Weights of a small transformer language model.
Architecture: RMSNorm after each block, rotary positions, tied embeddings, normalized queries and keys.
Each number is 500 + 40 x the weight over its row's rms, rounded and kept within 0 to 999. Layers, rows and columns count from 0. Numbers have three digits each. The size before them is the row's rms in percent of the matrix's.

# layer 9 attention output (transposed), 256x256, rms 0.172, rows 124-166, columns 128-191
066:528477516483490571435462483497478478552541502546476518510467576502497528503530472467436499520598488556515520604464508482465525519522495481484526480465504520459525445448462448614546470548587473
080:506488509515570570474566490510532475485459497471501545410518503486445480535553514499491505464510504513472458517507475513480500551485499508410485543522509581457488589556467457586530519437460478
080:512471496478443498465482484551474465511490456405494544485477504506569463523469523493566536529565482521480521558459448563478471528471533503381598495518526526482468500494442602482455537521517481
079:563565499516540515505468551448558503487531438601498441473572528489499528433523477510493518564493462516537498486428502442552501463520615466504485550483574530498480496441438505515517422520589479
089:451440480536490484460500486547465448542545474561501433514516501565511489444525468525555479485523523476539517497406562476566470583550448479521519466545492493442491549475535571531523404512418544
088:525495458467592534489453501487509545540503500540505542501481503576473515501501529533535462464502528488473501522499522526455478556510422432503562491467519517478536460540496466550518468565591458
095:442453464512437470524478459458540447535516457558514499490489437493534441492473487480429459532475561565458534419530521490525567435525454562485507485456433462537540534557408509483536550415458582
102:456480479487462514460502415446509470500485522528506471442515509550529544531474527434466529490500469534468513474497535560505489520510498486454576510440564530509547503543509563563482502502455452
091:546518566545528500488372400491494574498449504568521488522490467535476490446515584471463494536488491509496512566531511511511505531504475508525500506469474503499477483564481470507507478454521529
100:474571540519549465495488497522516589440496518472484453471581391493475464544570466376510425480530474443494449444492471487521556535469495481563479518453484525504544467501526530516552561482535533
090:585533525490468470505562521540510495533570500533524575447504482569509530603488469489557497503466451484487474518508506482505539506489380523431494522503505428536490486519549500451463497586579495
109:422480468517529488485535464459480496507515478497451501433503455525519472537525513458517509496467482582449539485503447517476531498411599473460484457467504446464500513589510501512463586458518467
118:493452504575456462544487532556481515523525545498506512579502542479507500525503485548471494476537483471513465512542519435502511549582500437558499478473473475477566531429576463504477477498453548
102:502437463563457482502487524515460521484558533507454479519505444536498445558557497563487502518442479436570502518489497447519543474547433421517484499479568489561540561495532502458512495510453590
097:515450524445497537477502571509465468435565524394487510514528582481483470473519516547537562462516517549494412478502470497508493474552534424543475502460499484473512534502493548398490488507518461
089:524465440540451474556471490511501478414432516623457500496571448546462471435535541534478492481512560492477528488445536568534495453527580471541529440475597515507473457456551447511491521540483460
093:538487496559535505540561586461512401521470520454445462529453513520500472504515512459553473556480583551459513548492495551464520484468552485539492455484442469556471457534516524472530507511520564
093:451498447459498511463468529523548533500468453430555522465541494507567557532553561504507482500562497565501533530458526539471493511436508568475541447533541478492561558505488558473534531524545527
092:489488503524488419451526473573570503534504502525548505462431463466578511509584482554467526488516474524532557468535472457497523495523483488535500526530550556437529493511461500521559493468469484
091:516499444606481565532456483519494532488528550499495468539508542491484465570530545467459553451510575498518432450461507533482483437524520477549473502443545496498521493522505470485460495526490532
107:504480463498442466602498513534465491473520484507527499544474575513495497532449509493476434458527461417562464530508495408505499503529547469589498543529436525468444514504493498457496479557476464
099:472407523546585556546494498480479494505554511454493519517450491446525478520508479554511547539523465496508468470465463522521419516496504471518506480533478535524461490485498436497470501589510371
080:497503491519525539541478556519499522496482509426569461504525441406515513497485421535547509494490567532467446559498498459461448592538509442482509448500478554538438515448592499521518468505448528
092:579473465484499455501479503479506453482419526405518482525500502557527515548507563497499493513577503536514485552552495451557452461495581457460512568525442494465517553562547542510536491572558472
103:487533563537482485456492429523516522463489495517469507412556439455508538534503491470504486493599478566475528465465523574519449505438477522469480534529481475443481463512506546594516548492534490
091:476523537447454533451441482543491492526445534502491558422554451547524503509547498472462441429512546488424496504480493503449500500511586548446536564565571496492454474506537444568545480482568523
094:514493480451498577511451514475464563492478541500548522554461508511481511480448473565513480498492510381511436486472502468493547522585451452543494481576502574523546550514489455496472462514475578
095:447525504479541490518502511568446524533475376497538541446489544551528529438504535436519491563529465504515426512504525457511474517520530546395567502506545500534470368469504530557550453510522439
106:419516493503446453483465470506520498485432466494502518500529519470515575431464569440450516431498500420433552522535521514406536512495503504475538521524484564445451509526516497508529549478480466
096:479499544572520510425567516525463576548504546504538481522451465507496488530498539465514451595464511530474537575508475535514467468445591487524540526545423501525476474579518536525489508490530511
103:518404495458446568537450481476535524421510523519493458499475541512571460533463459471494462502556508477485511493534496502440435379453476497558447481477523452523426537466581391524411472544490579
099:555522467490497428543510484536468456529458511448551484545483554488451483487448534430494565429488509539513417532511451547461504445523471487531484517451504541543536468501536514510479435523474516
098:427456492531514489531497517473559472500502536482522470511482472475534487485460555523480511524463473534343574484505498529491449537501532488442474445467558560449502560530536561500502519490500546
096:517476536472503488547503484470465507530545501446514498458491522545513537515470410472510569467532498522540439516497605503563550459422482573501501592499497509504564508582486491520486472498487507
101:523492544520466450525513491497465482543497536458517520536461442530521461533491485444505500507539498502510521441517532441462486537516526465523515480456549521464528514453525527457482401508569507
092:467477445481485559501528437575533512478563465524492497524468448499463549559438582554468510496474501521506530546463465536514543527517524482431464523541467610506544409531493472486531505517463397
110:453469548541607471527484489557437505443494511435491593449447527492478585527505551536457539521462491415449514437495542507461541429521438518494520509539512485487535526485495460497556455518461471
110:485485518568510457529572458468528489420535521481422465481501428437545464512451546385521447506527472541442523452573486545429478503493571475483508511475490508482475499537480529484481561506520539
104:471526499453522515457503548480497523550560513528519514527535502550488501509446482455495448450464487495479504559496454442486476468469510502537502601456514532479398508461553493569447492529556385
114:517529474526476537479480463540458427447519507541433443490504459470470540466464577504508505492490463465494493595515575406436522476481420505494523513485568503555483524467486532464534478495544658
113:528445472601499564533473536488478535495479494547533481580519498422440445484523481487557498533485462490482472555483411460502492498516551504514465510605519546534465543483524500453467467510542559
104:607535502498455527494477538507494550416525501471459572535448502523580415538525457549536474541477483430541468505561420441538506489506466517447440520475511479447497477429454479464465510540470559
109:501478606501485538478484460518556534509496535552478525514504452508517490518512484486506460474504483520526449551555507466507536558550501488475459431465491492474508511431447499521473547512476427
# layer 9 attention value, 256x256, rms 0.206, rows 125-167, columns 128-191
066:499577478452451448517482437518485517510472439534439450537508520489507474457528436526416525469587444504495564507500523451489494490469464554550537475502529510558504392506564476437438447506521512
063:501514487547499577570544506477481533531497529501457522544521545425524528500546530497468500524506500521451530447513512457493457490502447497473406518510601499560495447524461477571509525525555560
074:472501479505504472569480560541465493547528473433535504532430483487562466519475555446569453521383542489486515556558470504505543557516465426483490565457455476484517530473477524469501513467510489
072:484538459442537447539465500531562535556549548434483538461406430540567402534494551509460567494442469524489515467557472444504499516513589474477648516523563524529519489509464488476471531544534504
071:475589545530524435502456560476498509438457498582444493504477430426464519471482523505480521544467530561556485425488537514510491500523558483548373506513466484472460512506529509362468521480481502
074:449488515554525500532502465533514482496457560512533469515595551435419551513508525542615549518488526451461473517407526529460572526487565435486590516476514503444490518435534491459485525552554550
080:508573438512424494499485591524580470516486445531537630514500486474447470526479457513518533449522547476501489432508467529515528507485508536493479494485448499545528454501537468455509517430500454
074:460514535471454506554525528460428447489488481517440458491521488490505486418419481545518486484498503502493543437467518422481544525500531462513567492540478462558501410408487483462483484492507468
079:530467573452529527513476483439593486455527428495464548473523511475520483445508586482503445537471482529532519519534470563498532472484528504490443502521476468516481522503460475491504463518451453
074:524436511464543516459469562455450499476452422492447493471468478438460540484487502491395490548541538538489510561563454604551519500496541520489469412452490504499503438472476499486486518475432432
082:491518545463493503462523565483532468451487454502519614405546580483450542532459494525543459467502476543474436543565497566494499517564491521475523505564523489482522454544463535583485511506511506
084:518511506480478507466510477498504486545493561520453436459512484541503464441523435448533577440490459437429469442510499503534425446509519453463536570490519545533524493524474519468499523435469562
079:537510539471520484484489460527548533578543549488479422476480524488514528473533449499537507551537574499366460488491526529492462445520467478505607508531508460565551537478518475439539523492504476
077:449517451519497484509497523528454507537477509579460445533428474532423479389510417461450442505526518512477540427510501524554479470490514511439487490507474527614519474492485541563499497462495569
072:462506508497508478473551555456480536571522503468496524539448517507496458517506547541509503510536509471446433541505493486497426439610540498456483562535453528508495510521465512469476487471454536
075:468461512528494533492523524528488480519487524551505459513494531518495471559579461457517461525525435505474480466472557406483533528548426537521527500366567557499496512471472506546434443519484429
075:448506480514557547481567506533482467464626524535554524517513578489542466481545456500517472523491553468541447487494466511520454517546467590535509520459526496514441462544528493544453548520481497
075:506539414516497497523487512515464537502520526580493490490538549533487461508516435514519501507513533527459389524475514491509485493543562530408507460564558473509500471508496483473546525497543584
067:497460450508494460501521526533502500501607548528397436490521479545548506444489455505429375483502460496442519496576508514542456496601481452514478570507443505500479562442511514493567466487485449
080:510498535532509471447490543484489490543472542498469374484539512476541484479505481472480569502482533528527519514561546472502446448533496468469529516464550533472500475525413496535447521487522534
077:527544463507435487469470496575507484539497464503529382542508470557529505444520524471510484435520509522550527428509519482489472540519449504507466542555489524435492504557484499488525481513484585
066:545460503445507548552477497548513493462506486527459562508460501491539471508517549540502506523477389489505513475448575494481495448551524514467476476517439497493542463515435463476511502499508475
078:394509562531491467523518530550493545468478508461453513456512549469486535486537518448541549473453490574472523441529519575517476552476477504501506532494513481550464525542498490553448516460526558
087:512572433439529492528465502475484474508494471548549546559470517518493494396499443509528548560480518437613531504512504476510517471503574505412528487519514564449549491431405504529483417532451429
073:443518529552495510564554533520446454487512533504528564516571486473523468485525508543463527555465484479499503524486491518501486567506488452522530469513488544512528472472505585488495541545482472
073:469473559540459480502494523564537551530530469520371469497445454478558430518525527569506509491463528484479458530466520409563499499492481484541469503464444460509438505526523488502584553526525553
074:529495502536528573555525493505510520476487541508521515506450547392455510509468486524468517463459585477516503463486494570565573505435454472557455492474526644474476551527520513457481552486504461
077:516537446536545569517517527463491507484504551509590560447557448474449424519486504501500525522460512524583490465448440516552491530479539466434515460451445485576443454495536493479489437473485481
074:498522451459545518567441496447536413463469448558427421503514480555460516498509482485555527448512488468482565496466498509452480540454486477483436510469508516526464546545415505509537483493450470
077:500456459499532399487532549542555508519505518476482520489531522527535543603501501541442491475536466502377542586456536470525530468547508471491573464506487439494605523546470492501529537551464499
083:591505544525562573529482499482503572466538521537440455540504510473531522491500425503547453556484524431508531443422524459512468540493507506546523494480524464459466555544529543513483437430474485
074:512515377496468417439478521474574506548481464429557533561535477509438491622489476533518495548511508487472448493488492517589537485594503522474517618542444516525481462473577496495552513496447432
075:457519413590499524511478594518506453490484517552514526508459464501486520508518494545446473481508526595510553501501479525426427463522522454511495405502430497478434551508543535534566512539494443
080:508511458466555473491511546502491542512487449432507435484499454463508513468574502505535508493503522549466496543470509421468489475574528468421487541511521488548543518508506467549516460541515528
071:510557460496460435490532464548514474528515462491554498517517500444527461433520487565582583607486518514550473539421504470544490499496495511501444421459461484477564485496457385495484475558482554
097:478452531477536509435470513508518441490491485479518441390506427506494448561492573468529520550510526489559507508479502378439496578507486492499471502461474541528524543565522506543550512481447553
112:545508486456571517458491480530487447481474569453394552402463474510509512520475574548502509561425557539541507471415464533399534436428490553496466502430434424541529540535500516455497509457471496
097:552472455495440454517545432535451498558567550548532487462517487497503454454480445497491475493501582513487526547557490459525407556477485442547651484491421516414477528499515550488506470528514506
116:485531457499478583445454557470478495506500459575490472480465476461530460526551491547499434504496541430502444504540475460508537484526480395583477506555422469435543536544469510393610453478440521
113:494549483490499467497553492526502515512509468503546478514496484479463471530530454556504553466473487489459411505461513494577509529533519372524551503536576495443603499481546499497514449501472470
098:496514574484545481443497492420406470446494430443560490498504491454484485549521451428498516513524536535438516512516443489583469486538559408479524497525508515538463463450532548477516554523509475
104:442551483522449505414472481470473457526505500493540427505490551454476470489490521479551558483552558521458480478546480490558544429594558509487486511518490500556500497468560608483491471468497555
101:463512467509549481522482502466481486483525541604533457489506519515458480455499525507460512480493510466491516523514510518540468519449459398517437574451518510451537451495502460465525487493430513
# layer 9 attention query, 256x256, rms 0.191, rows 128-191, columns 128-191
120:566465430518487499433491472511564441466496497527404493517532454536523504502558527570467516492426499573555510454468467487546512402423591501425584451512515527470454472517517481534516488416612554
252:477469514465530497520500481517553487433449550566514449455549522497475480454464512489430467447444492588491455453537503500518506496418551475550468501531538519561483541482507459474499566506535541
074:503523484512438561513464502517494458511554513523475450462486503454555543514500510589484520511527501524525478483494441553530420480406544504453468450520480497466467459498537530591543561532560532
175:469490502552482436481460496465498444497514518496481567564527511590492550390515539475473426513485422558570489502508504486490532458494517508414543550622489517514498420470472483515504497420529469
106:513492494466503488460521558445469535464492555538602537461513460503526498399556519463511551486564537499455547485509530513524453551504468548510518495467494475554516557416505507440407582572476534
099:513451522474480535474527515501522511470416525579566485481506471473540478448524495540437572457493573513481482465468446481517518500443564486492497475453548485540466586455526471482459560480527585
077:515518468526439469531505540532453546537519507522487480441479436485501495509512565542489575507524553517480496507497531504559514516480535551446512433454468463436488483470599553500411551498534503
151:501531490514484561514486504525503557538514465470438493464481499469514549550484488556515565488450542454517497499423468491524493472508550522465480459515543529492496497526479555540529428487473499
092:508497518472481561453470531530483518492464490493487498475462550475551516471511506515494531427460484535504480538427436534480482541472557504464375448498506515495520580490467515439527482506473475
094:567508501499454497574434505511484527453524527508479416417519539492492550584441505484547411452531501450484523496479492552497447527457508404530499497488515502501454443488516513547527526463593466
102:490514505499491459477517447577548434465451506452513473531476556490522460473410433504410478458507513567484506493481476498464520531553471468508438597420499460570543548443476468444533526490486579
118:487550457503515509503494506501487506509504544507523446515553528497485474525486476517534467519588507464493524553506477582421481510536481494552494481444500571464494522465516508585554557570523445
101:553468489468455486513472558466501536500479542441522499507456493526535444489471430583494519551461560430516560517530384468480486527548466445489558418421521462491538529422538532559492547459522550
093:511497477514452513455519508486555518477511528517475498532563462514537603476591473460542515468506481463495573516530540479513522458524527508495542541515498484564498495502492498441541487429539464
107:514508508475551512533552449471522514466506438485526471467431502512498540554447499493566519505528462474517558479495496565581483481485524480561455525509490609585492466518480511530469522475495438
093:496440483490514481520562427622524456498479522636514461499518454578520439505446490433386500501534549502541434445536535438508545516441460487526622560457530522492512439545530459522521532535540480
096:525551429487507486546538464447460506509570518462437483518513537493468461614498558534581477522539495474448554526521469521508552537521516505536505514499483549507433491608526544464510419507490513
176:536527471516449461508467477483504520540522448496413527528503513508477438537509525503479493528491521470503546527485440464506609484513512509443550482508502471458426464542502481554440393417500540
196:539501519533493493524487477400550473524471486458475506574512473549523483451521489538476465469479457506508494490518486522498492503491537468408546485579506485440499519514504511588473517458513513
146:554501486478470476482510469451547495468478503542448508492552490493505437484554543511496529460463515516448503459541459479510519493481592478506548481554523507536463609527518479441447474445494582
078:470491458520506500457499457580500455519560487508443438466480471468534569602473463541528517543479482411465444506486469445521493465512494432490500547443474505487556445565487485555632464461517485
069:432537515565523512533532485518442515579540478461489506519479492523561547530468538492501508541565498527529460497418531508518479495527519513479545531526484530480508437506488560472567435471516500
119:466544533494547449581544514430475522487560493449504522501535554477404446535438521374524455499556486472442523534570561510494514554524386508564460567514466522518470466511473483454444459580440449
086:519450538514514522513478449501511544475416437512472509540475399561571491466520488523545478512500482478516476514482488502517504464541454542454577453508503462412505490579464512502458493496508512
080:489522476532455520482519418498499543479594574439503457490560483475546489447544444524537480528560539555463512519485491506516488558525450555537518529503499419474459588567530508420495481497559539
084:523511505545543552497545534512487473551553438478534481489515531498479579519531484462542471408501464487458431483508480426521428447433472499472427513564511502470581501470512457484515539502434518
087:450539424483476443558530469448485536504567527454454451542548571512445477557470493445568447500477521477493570556515490506456527451493486467542507449527557474383473507489541513580554434510417467
089:488474418544567444511538575521525550532532472575528492479508469482504456520469460478556521518475425496558506491537499527481512506544458506520439552512458527578488496502500531544453444484420536
106:489506519539543506552510524396498480563488462480563519515546454518488560444525487503497509511543482533476504464570513479555435499478470529435524437570471500511536458467502502566516557553504504
106:501444502509507530534497488491506521532481495477480456494507581521524554481456549564492533554466462498490481498456518506592486535511565476498444498521492531462514496529466519563554519484504417
106:492537520460515531445512462519571519453434454501527507422473456434606529453510495530485538484540527548466507464460488525526423522459568569502492490462474488555472547557467536451425493470521527
092:482526499467469442501477461513507517483487538499453537494547503553428499479473590500451458455516479499507457459496543534535594491424520471466545534571492518603466446498459453517435468423544531
058:533474557513519546455467468513486490480463486548536452529478510482464447559515487483518505522542533487501475492524448419441539567558433526539478461475595488520526510530486455435428459505524550
076:511455491491561494554522499512502494476553452508454473471499494491477485422508521464496514566509557508505526515543475537534501509435515466608437461495468516486540539473530570538492568566480534
078:508504523513505512563537491500497456557524390509442476450488555517520462471534542490432472482487540469474532534474496570417512508511534478515443467451492489486514629468489606504474567570471497
085:515453515520502498470467583519516523503491600504527504509508503430533492500482566530551536481484497549527477513540542476487522457517562533499384527552477460492556557561514397552474494518455484
084:440522513556482459498502531547540516568470483522479474472535478484558509431447481469451507508481497483450494485469582522501469500496485453506417468442488449514475514476555531504494451537509491
089:466550543431491528454530445575523521485436531545507451558511487490516446548492534458455473503467489494551501510510526470510453501412470521499489537462426505483420543456474450513512489568541531
093:544480537513488455481524504555506583474482487451540517524448535588537472466524501526512489495538521519507473446478591551544534535495503526489465495443504463538464502470548487480459480481433507
093:466526474462558537472499408459493523507550489471432494498470530468463520465480531461447485507512458498450465514458449493440429572558485534489535495612491522475537464514488499516484499476517494
104:512497526490498489504518552471503432504429510590528476512555515493459552468514535503519520466414441512540490481507505514502507507479471491509525467556570553505587578517550515466524421541464530
087:524495535532505453436563461524521454546515524467499451496511494479494502502472427500529484522553468554467510507539498534528549458516559492462528529411529490484532500421487538514507467453469490
093:499509514495485461476529473531450511498468478570475529538444541520533451471518490446407503520479493447506507536575427432516452496548491525410527508494517528522483499502465457488495525505497545
087:472473486494521541447528528504520520554487437490422535465585471583500546538532504532460526534493544505512401550484502550492599493500519463500585423512523556428463428526493531531481477497605492
093:433532547449414495566572517470473542486484546429524510503533515545457515537443511489490464501428549552528439480489607554445472426556552540475560491521541580503526464494512526475569535512487484
088:474486438494581504475529455528506531496487479442473469529512472469465459535468478545460494526489468447437517408483496485463465545573525473524515503529505611538542529438445444516501443414547463
096:531487440444488480452424500595486517457464533508495474438475460482512505527492521473500530479517494484423505432544512508527483522492530459452524490467499438506431462558556481485484509497514464
094:505542497496472542468599540520536534495512554496530417535495405490447433477500531480496514548529443543465492532509514451449552471543592525446585524497497514495516433493539488454535506463514452
071:519500458439513460489470452550531491410538467510498531495559535566487499464449505452527429495488474492452555467496519472463520516510531529591458533521510486596457611492515470393448457532428556
070:524483505513470498514481587513491577542492512440581553448513579413418591464509460500462542423493547511493564521491473509515501495507444522501427450546436535501479512475527496546461509560440459
077:559540476532471511566482568516453572473584421475488432495486533472567576518497534479487475480590492503436491506501452451483449451522543481483475519475406474462440468556594483588534498539510513
078:485538569498507501525511514544467458504523531532592507458474508486562537501560421524506471516547450535528504430466540465476496468518454507443595471559486464516531451498529443516574480531478514
087:549523494485469526505498507510506553461579521476495518496533452490479528477476472540531481512472441531540494549482496478523481543459558499448495437546408451516504468570554463479554524396527503
085:582479461476440523552549543521472491525411490451446614471472509528503490460516526538503533466581518554525475518523539532498471464469527464482488489556515511578486499356561484490510526470507467
083:551553456476507580466545486511504465458632479426455502540481540458466474516472490521488552523508519482520511474504497470477531515476542587447541528476471442519520534488474492499487497439495537
092:535515494572551540460469482527426554460557561532494533440524513486439494532495528534478514534460541546513431476513484490554482512460450543605500498453507476543537539546530498477527500389476544
100:474553544505436502534504535480489463530409554608495466492523467484501492480510485468428546509441563468462530498542562487470531418514432529529465555538570500442510559509506456516510509521453542
083:508543498480484497561558497497503500483542471444449468545476503486463549535509409480514490569521481512475506544432478444488525570465516495536527481498481409467508448556488521482524526482542487
098:495535426475476509536478588495520513574503459518482521517538441501494487494481437509453466544452558443564516481499505446466526516489502457435502489532501511471485541515518479490529457509499492
084:507512508404456532461455419493457514465538473451459508542457512487552481503533504475519458525472475519500476484524472466479532476568501518455529515529429469516451437501441492490545484519465483
101:536540512532449533539541512513491532493536535489507520527503515465470460454544523465558495598494453507432484493456508445483502523512458491538438522519476524526487485525548569542455512489492482
092:506517438468563484524526491509538481529528543518492435465531596491454445486543569410537507440511499448567445523467533460483442487545524477536540541598511532563501475487453406485529417452518506
087:468480518506531450547544517453475446470531602447606533447513522474446527499526485522533428465471564534449478467476530532416528506515531511533514440496503496510551480494540525539550573396555457
096:493581477550506527558573534464486538443466546504528481459462526444444470431526551504467529447558572549527544502499487483500482565515546477549397464510497468487522548536511503434531555499480517
# layer 9 attention key, 256x256, rms 0.151, rows 128-191, columns 128-191
083:467512434467467506505509448576484495483511444507481505415541506470453394443526507425484528537538526536449496489483493430541467423543484514415502575505508519542469497440568503521537516482567412
063:512501466486454543468435435563480522447481517516545535442519485537526466455524487452482503559482480538468516482540441519536444477444582482529497494552508487431490426532446437542474497450522392
068:537492578506471560523569421499476582523560542455531539576493507465599485502484462550528465527488495475460476576579521507462495544448527505498433421472499501503407535579471542442504558508421555
059:511490533492520559573522596515518546516519532544490589585464472501494558512528500541492500499487543499463463520551528541503496558478542505537589466521483480552520562514435556479563483514435539
063:479494525550445530508484538418470469482487570556485468450588495514491556543451522508511473562493505441471578536466482425611474518543600476543445427481516524507472478473529548511455554467433465
075:517501517520448621527394557424530468489516549489516581509515519551453526517493453485435510500490552506444529421481476500595521523478554492559538511509524522478503453548455469488535436488535495
099:495562530499532482477635545581537539479510475462514409460457435487520576515525511458473535557481515557537434562455525465509476502539477544484508500508500496473492515450471448530450510515488436
067:539503503495487466485451456543509495540469405480521564503470500482522509520483488454462486488531491469517487514489465499396473540518507505525521535536485446520488444561478497450490534554602523
082:544485514530525457439544508520474467492507469503460445432482536485422520497489525514465563508447485504515590527512490471536520480533517528497544448498483454411509570472510502532496575509516462
106:493525542586536534520540466519536560480526498434580570532466507491458516517512530529487448492496541451446474522507531578406501582498544500520555485509527511476519519574523533441535521488496533
102:535478555444490375469561501548500462492451390516408521482453450462547447470490466514435529532542488551456525468568508506563485523518455493483557529479504473507434540501434476487518529477441479
110:487581468461493480498622417527503568530490517517485493452572482471470514544476537558566479516504545460397502510539575494649572508503518441406483545524467489567467475483525562478515509499483488
123:526605518525475550517482537439548505477512550525513626483469453450512483489530527444451521451515525605479500475491474510558466479507508480503478498467569488532543465442466467547491470507459510
107:510501524461466462468500541540463451430490506500492537552479486459547543501503471503489503515499497429500550540538595484416526512464559525505569521522471464486463460527396494561504539491476618
126:512418534509574486508570490510479538466443529438585432515505476506486620545487514447458443507517444528432496454525467560441471496497563521531444492520453485555475505440471509512532466491465403
111:507507488403512526515531456544499448546443413506481594492446496491566513501496516424526486525472512520491443502517503510499460435509513507490486546507570548425556497430475447553488451548475490
072:494505537568513546505541447478479526484507452453523565533460494533620496461525472388456508511506465505466476551524560468532510511445488456546464482469579501451427402581401499501476523491530525
055:490546482510461501473496515536432540469558496501515521485511494543500346430502448470494576485482527548496492487448475524564481516467474525528545513505542547455551496430533446543471484494558480
071:541530486505526506502533517542413552510454373501497509430433487460480538452444509452485498542482499531504461542510493447441510468450416468431511494533510513433521513478501441465474527509488472
070:540508543531518504471440496418454523484503499447541429528522537483472549544500464466464506503484472444536544471517470462494559499434496475563436431480505462440509465495575510480481442449489438
082:481431496524423409453520551509469478492514553566518446513554563535506416504554487601514592537525444462499526508519510517582533504493518501515480538546490456581505483512440572538529569533553500
066:517485502474547491488506497541420492460497484479525525472515515485443556537502489470463492533506496451483443464528514540419508551491531569536542561539558472453497538531459457443464487486550524
066:508576532520603542496485523455573505534532506441492512460507468550463508520571500520516451471490551583483482525463505554487492499535421466501512451445484504511479537495492467497462436507442574
076:483505432487527526532428412467457486465547605432508470470546497475486427461508430502500456529529436518503453508485459480496456477524479497496461508515504448509458465485498522569571506459525454
087:519549528532505381500540528514446497486445484524526438492464453495519514533490507533445552539481431521511481517495463447488498479465494519514599487553463469462522452496457511538483518498567477
089:462517529459526487499477487508613516521488571452489426477455474529462430530423482539568556529554555607448460496463456590492469486550468524449425531471487519576478447474569487557515468566452474
089:481489582509478486433525415552433492487449539468514580547539470569456477537532558478504462474538480505435518528505512550503515481499493508493522493499534505549537536416486464580486483496445460
096:531511456459457477512529469545456506512501559485446437496515499525384530529474552597484455543465503481469555566520503472524473605543511502494463529541428493589499535531522544498566531518461484
114:452451474440483404510464525543500556471546512558429483473566512466514439504479510558495479524566517520475509492562503496496487439483526505463482496521446521616492526469527524515540499504441505
123:515482442515484542503512520525545496467471576500514468563529532512468546523568519514490481446489429483447474458527522526568558520486559495526541447510484469591462479490381609572535504493468429
087:528519477548532466569477486526575531517535527554426416482452520504616446463512455530478503446511468510507453517490532443494438493472427466538459484440467469551475513528468508530518500518507576
106:540474552490532583514394537480450485481505470497542562490531462525387506505503515404500531507495554457450510454492475519494566443527554483574546508503536568452551525533572488399543458494525462
057:458538513452497504473528512528494508509533518495543418482504538489471489533486539538509522496474536473535513481478497528492489459559470529529477482492471443540478621472548533532487537475451471
058:448520547442499454525512506427465564519468574488462535538469488456509559546502602556485445478494522547464499433495451506486427508560558486482479500504465453486484485502508577514466530390462538
080:470453431505554469469504510539447499550521574499451487511420591501415545465496465542495515465505512516495541505482511555503549470532452549511516476521511499434464428484475494532449516445476527
069:471523556591499524419548512537477494522461486535564516459532447601550471494480425513496468476483425505453486469483488523525562498456524504450512545571410520515430493505437465499529417558545447
069:564515489540516438492526492479532498442520565517518486498493526564425493528515537512444534501537472443486462469526571519533462536517508475441587552495480395485532580410531546473599475473500473
083:401461517493417460535510430530468498494451470468577534519548461469440479448464424495487552474579445500541522515550460469522518521508518514401513468602562519494469507465464489540539513562479437
084:478455494488480492486462468461502552505441463508537462569502485494507454455442555504484445528514404526458468479472491506617481606480503515470520457476552472570508453570532463463522491508504469
077:363396462510474512522518471468508465464518478542452456508553507525536570479459492464496563480545506477522485507441509413570571483549438494468494502535447534518502517537506545498460557529458551
079:504496540445449497533503493508465515481470536469529539470512527417465469438500474523491469504525518515525524516497496547552506502462473488444448472540473475574475529477467445513529519545450475
085:552456526416515485494583473422408521454516548472464497484495591501459569521436536481534527506509483428471500468515539489537443480440571528574574466521509513484504510519471511508425507436450495
081:443447490455522546560479519490519447456460533592545516511486467523467539513525505437542567462554470544510531485485575561539495458427428586471563541505454478492521466546490514548524575572450476
076:524506453408539469499507513513533510518498603495515494530459488440565495455495529512414525534519509542423518542476440506452445486446551418471482468558521498536526503435503473525489476466526461
081:546549520525504536415565515540510546555554488544507468439433474544536567501431497493485513536496518532526512551532532511437524454475483502494445513525516461500498548554468558372539487493455543
089:478475520494507501511480492435529498492537522478473504464600415474501514523516531480503423418514538456448553464565530582605524558475582420432505455509534398476565504511483475407521503572555550
089:558498521586430592519440474536497485484477471466544514465515404525455515488513568435438498460504524448462443491517526509448511488503511441546450557454500508534439481468548426469511500451493420
080:465500501537533512452531555455508555509475513515462590397499485515479526532523487492467554476491483541483490482572475408589485409475512457495498531546511540493422484525452557507496592507573542
065:424568484525515415472632509517509511474488397541486421491466491500555538461484482507553579522482480592550532545451514456479498493499442510482500498459516493427542505493527485473491500507514515
067:465472492533514448484521444442429508424517467485493497522499538451566541512488449477550507448483455444518487558535507538468535538471554475491529607470434538483535474530470512499539527528529501
067:481489498423527526501538449505499484514541584460449452570496561456467398543559561496465457535455549568509537483499499559431499576503514502511574472501525459483531556487468562480501514437438484
079:576505490408498557405501545411488546473426433498450449448515514486504556509542550546558413487473454478477492502497545439545474516443534469533459476488519482486496521517494501514492492448513494
078:490539484414453534489502537451522538449507416479528522584481448477533482556435571472498570474501478537450505470463505452591402489447545456495540432521533504522548538530515481462454566471617428
080:501559450451505482465503593525544508514440477511593480534499459580482524548521500552448535507470464509458525528549532454485499513492489454497466458495488518443532492574549498501424505550602448
080:540546507505473515468571428518441462530433457507480496559495517434571451477511508456519513472512492526470596490466500459522403508459503484516507478565558594533506543456505532492425488514508505
091:449468517544514470466558534524480488620509457522532494502544584517447499483529433510488520452528516496487565518464536558531503523582510445509536414605500542446535477503546541483432471535470532
086:512433461522519471530573529518453492443518514517521484512505424512474592475470505480471496509483426501549542483524457562443488490452486503522559464465443511502473486589525497502518539496547411
074:478520488556436511528529461518437435476435564504518541505494463484458508489441530471556432553518450479491497382566473476504474451582554503506492512546476548603524529439466532558595519481451487
093:560587515481473567499514538479465452489554449480495534530484476484521438492480562460558514510530550576529488469488497475514500398499496475577545430432532514491563624551463441458528549484543555
085:513467498599505428456516514479503557475511482422567541441516467520500504538509466567373539509528515488556464460469487468493551481501506511477496515530508488477520529496464541453548456475512435
088:433571440429522516490461509490516470427465470487552519576566447496535499484505470489450544483488483450528519451517474465470508500527499505509479439571536480462487542555479463467493498471446505
082:467492489499550528530464469538443495495516556461520476498462487509524441436488527471524498523460538506431480520486544530506424483591487497496480502494479469411431467484510398495470583539530508
081:568539542541494562489415551453429515550449554526532481464500498522461550528536487532465547504466484401351467467505516473410492508480541555526491511534589526472498496436511507431444478468512497
089:473524481425524489487445485522451546502510544468521480514395588553513437514516490448510540463480500525458520534548499565513503508466521475458506553422479510480417400482398497510467497519507481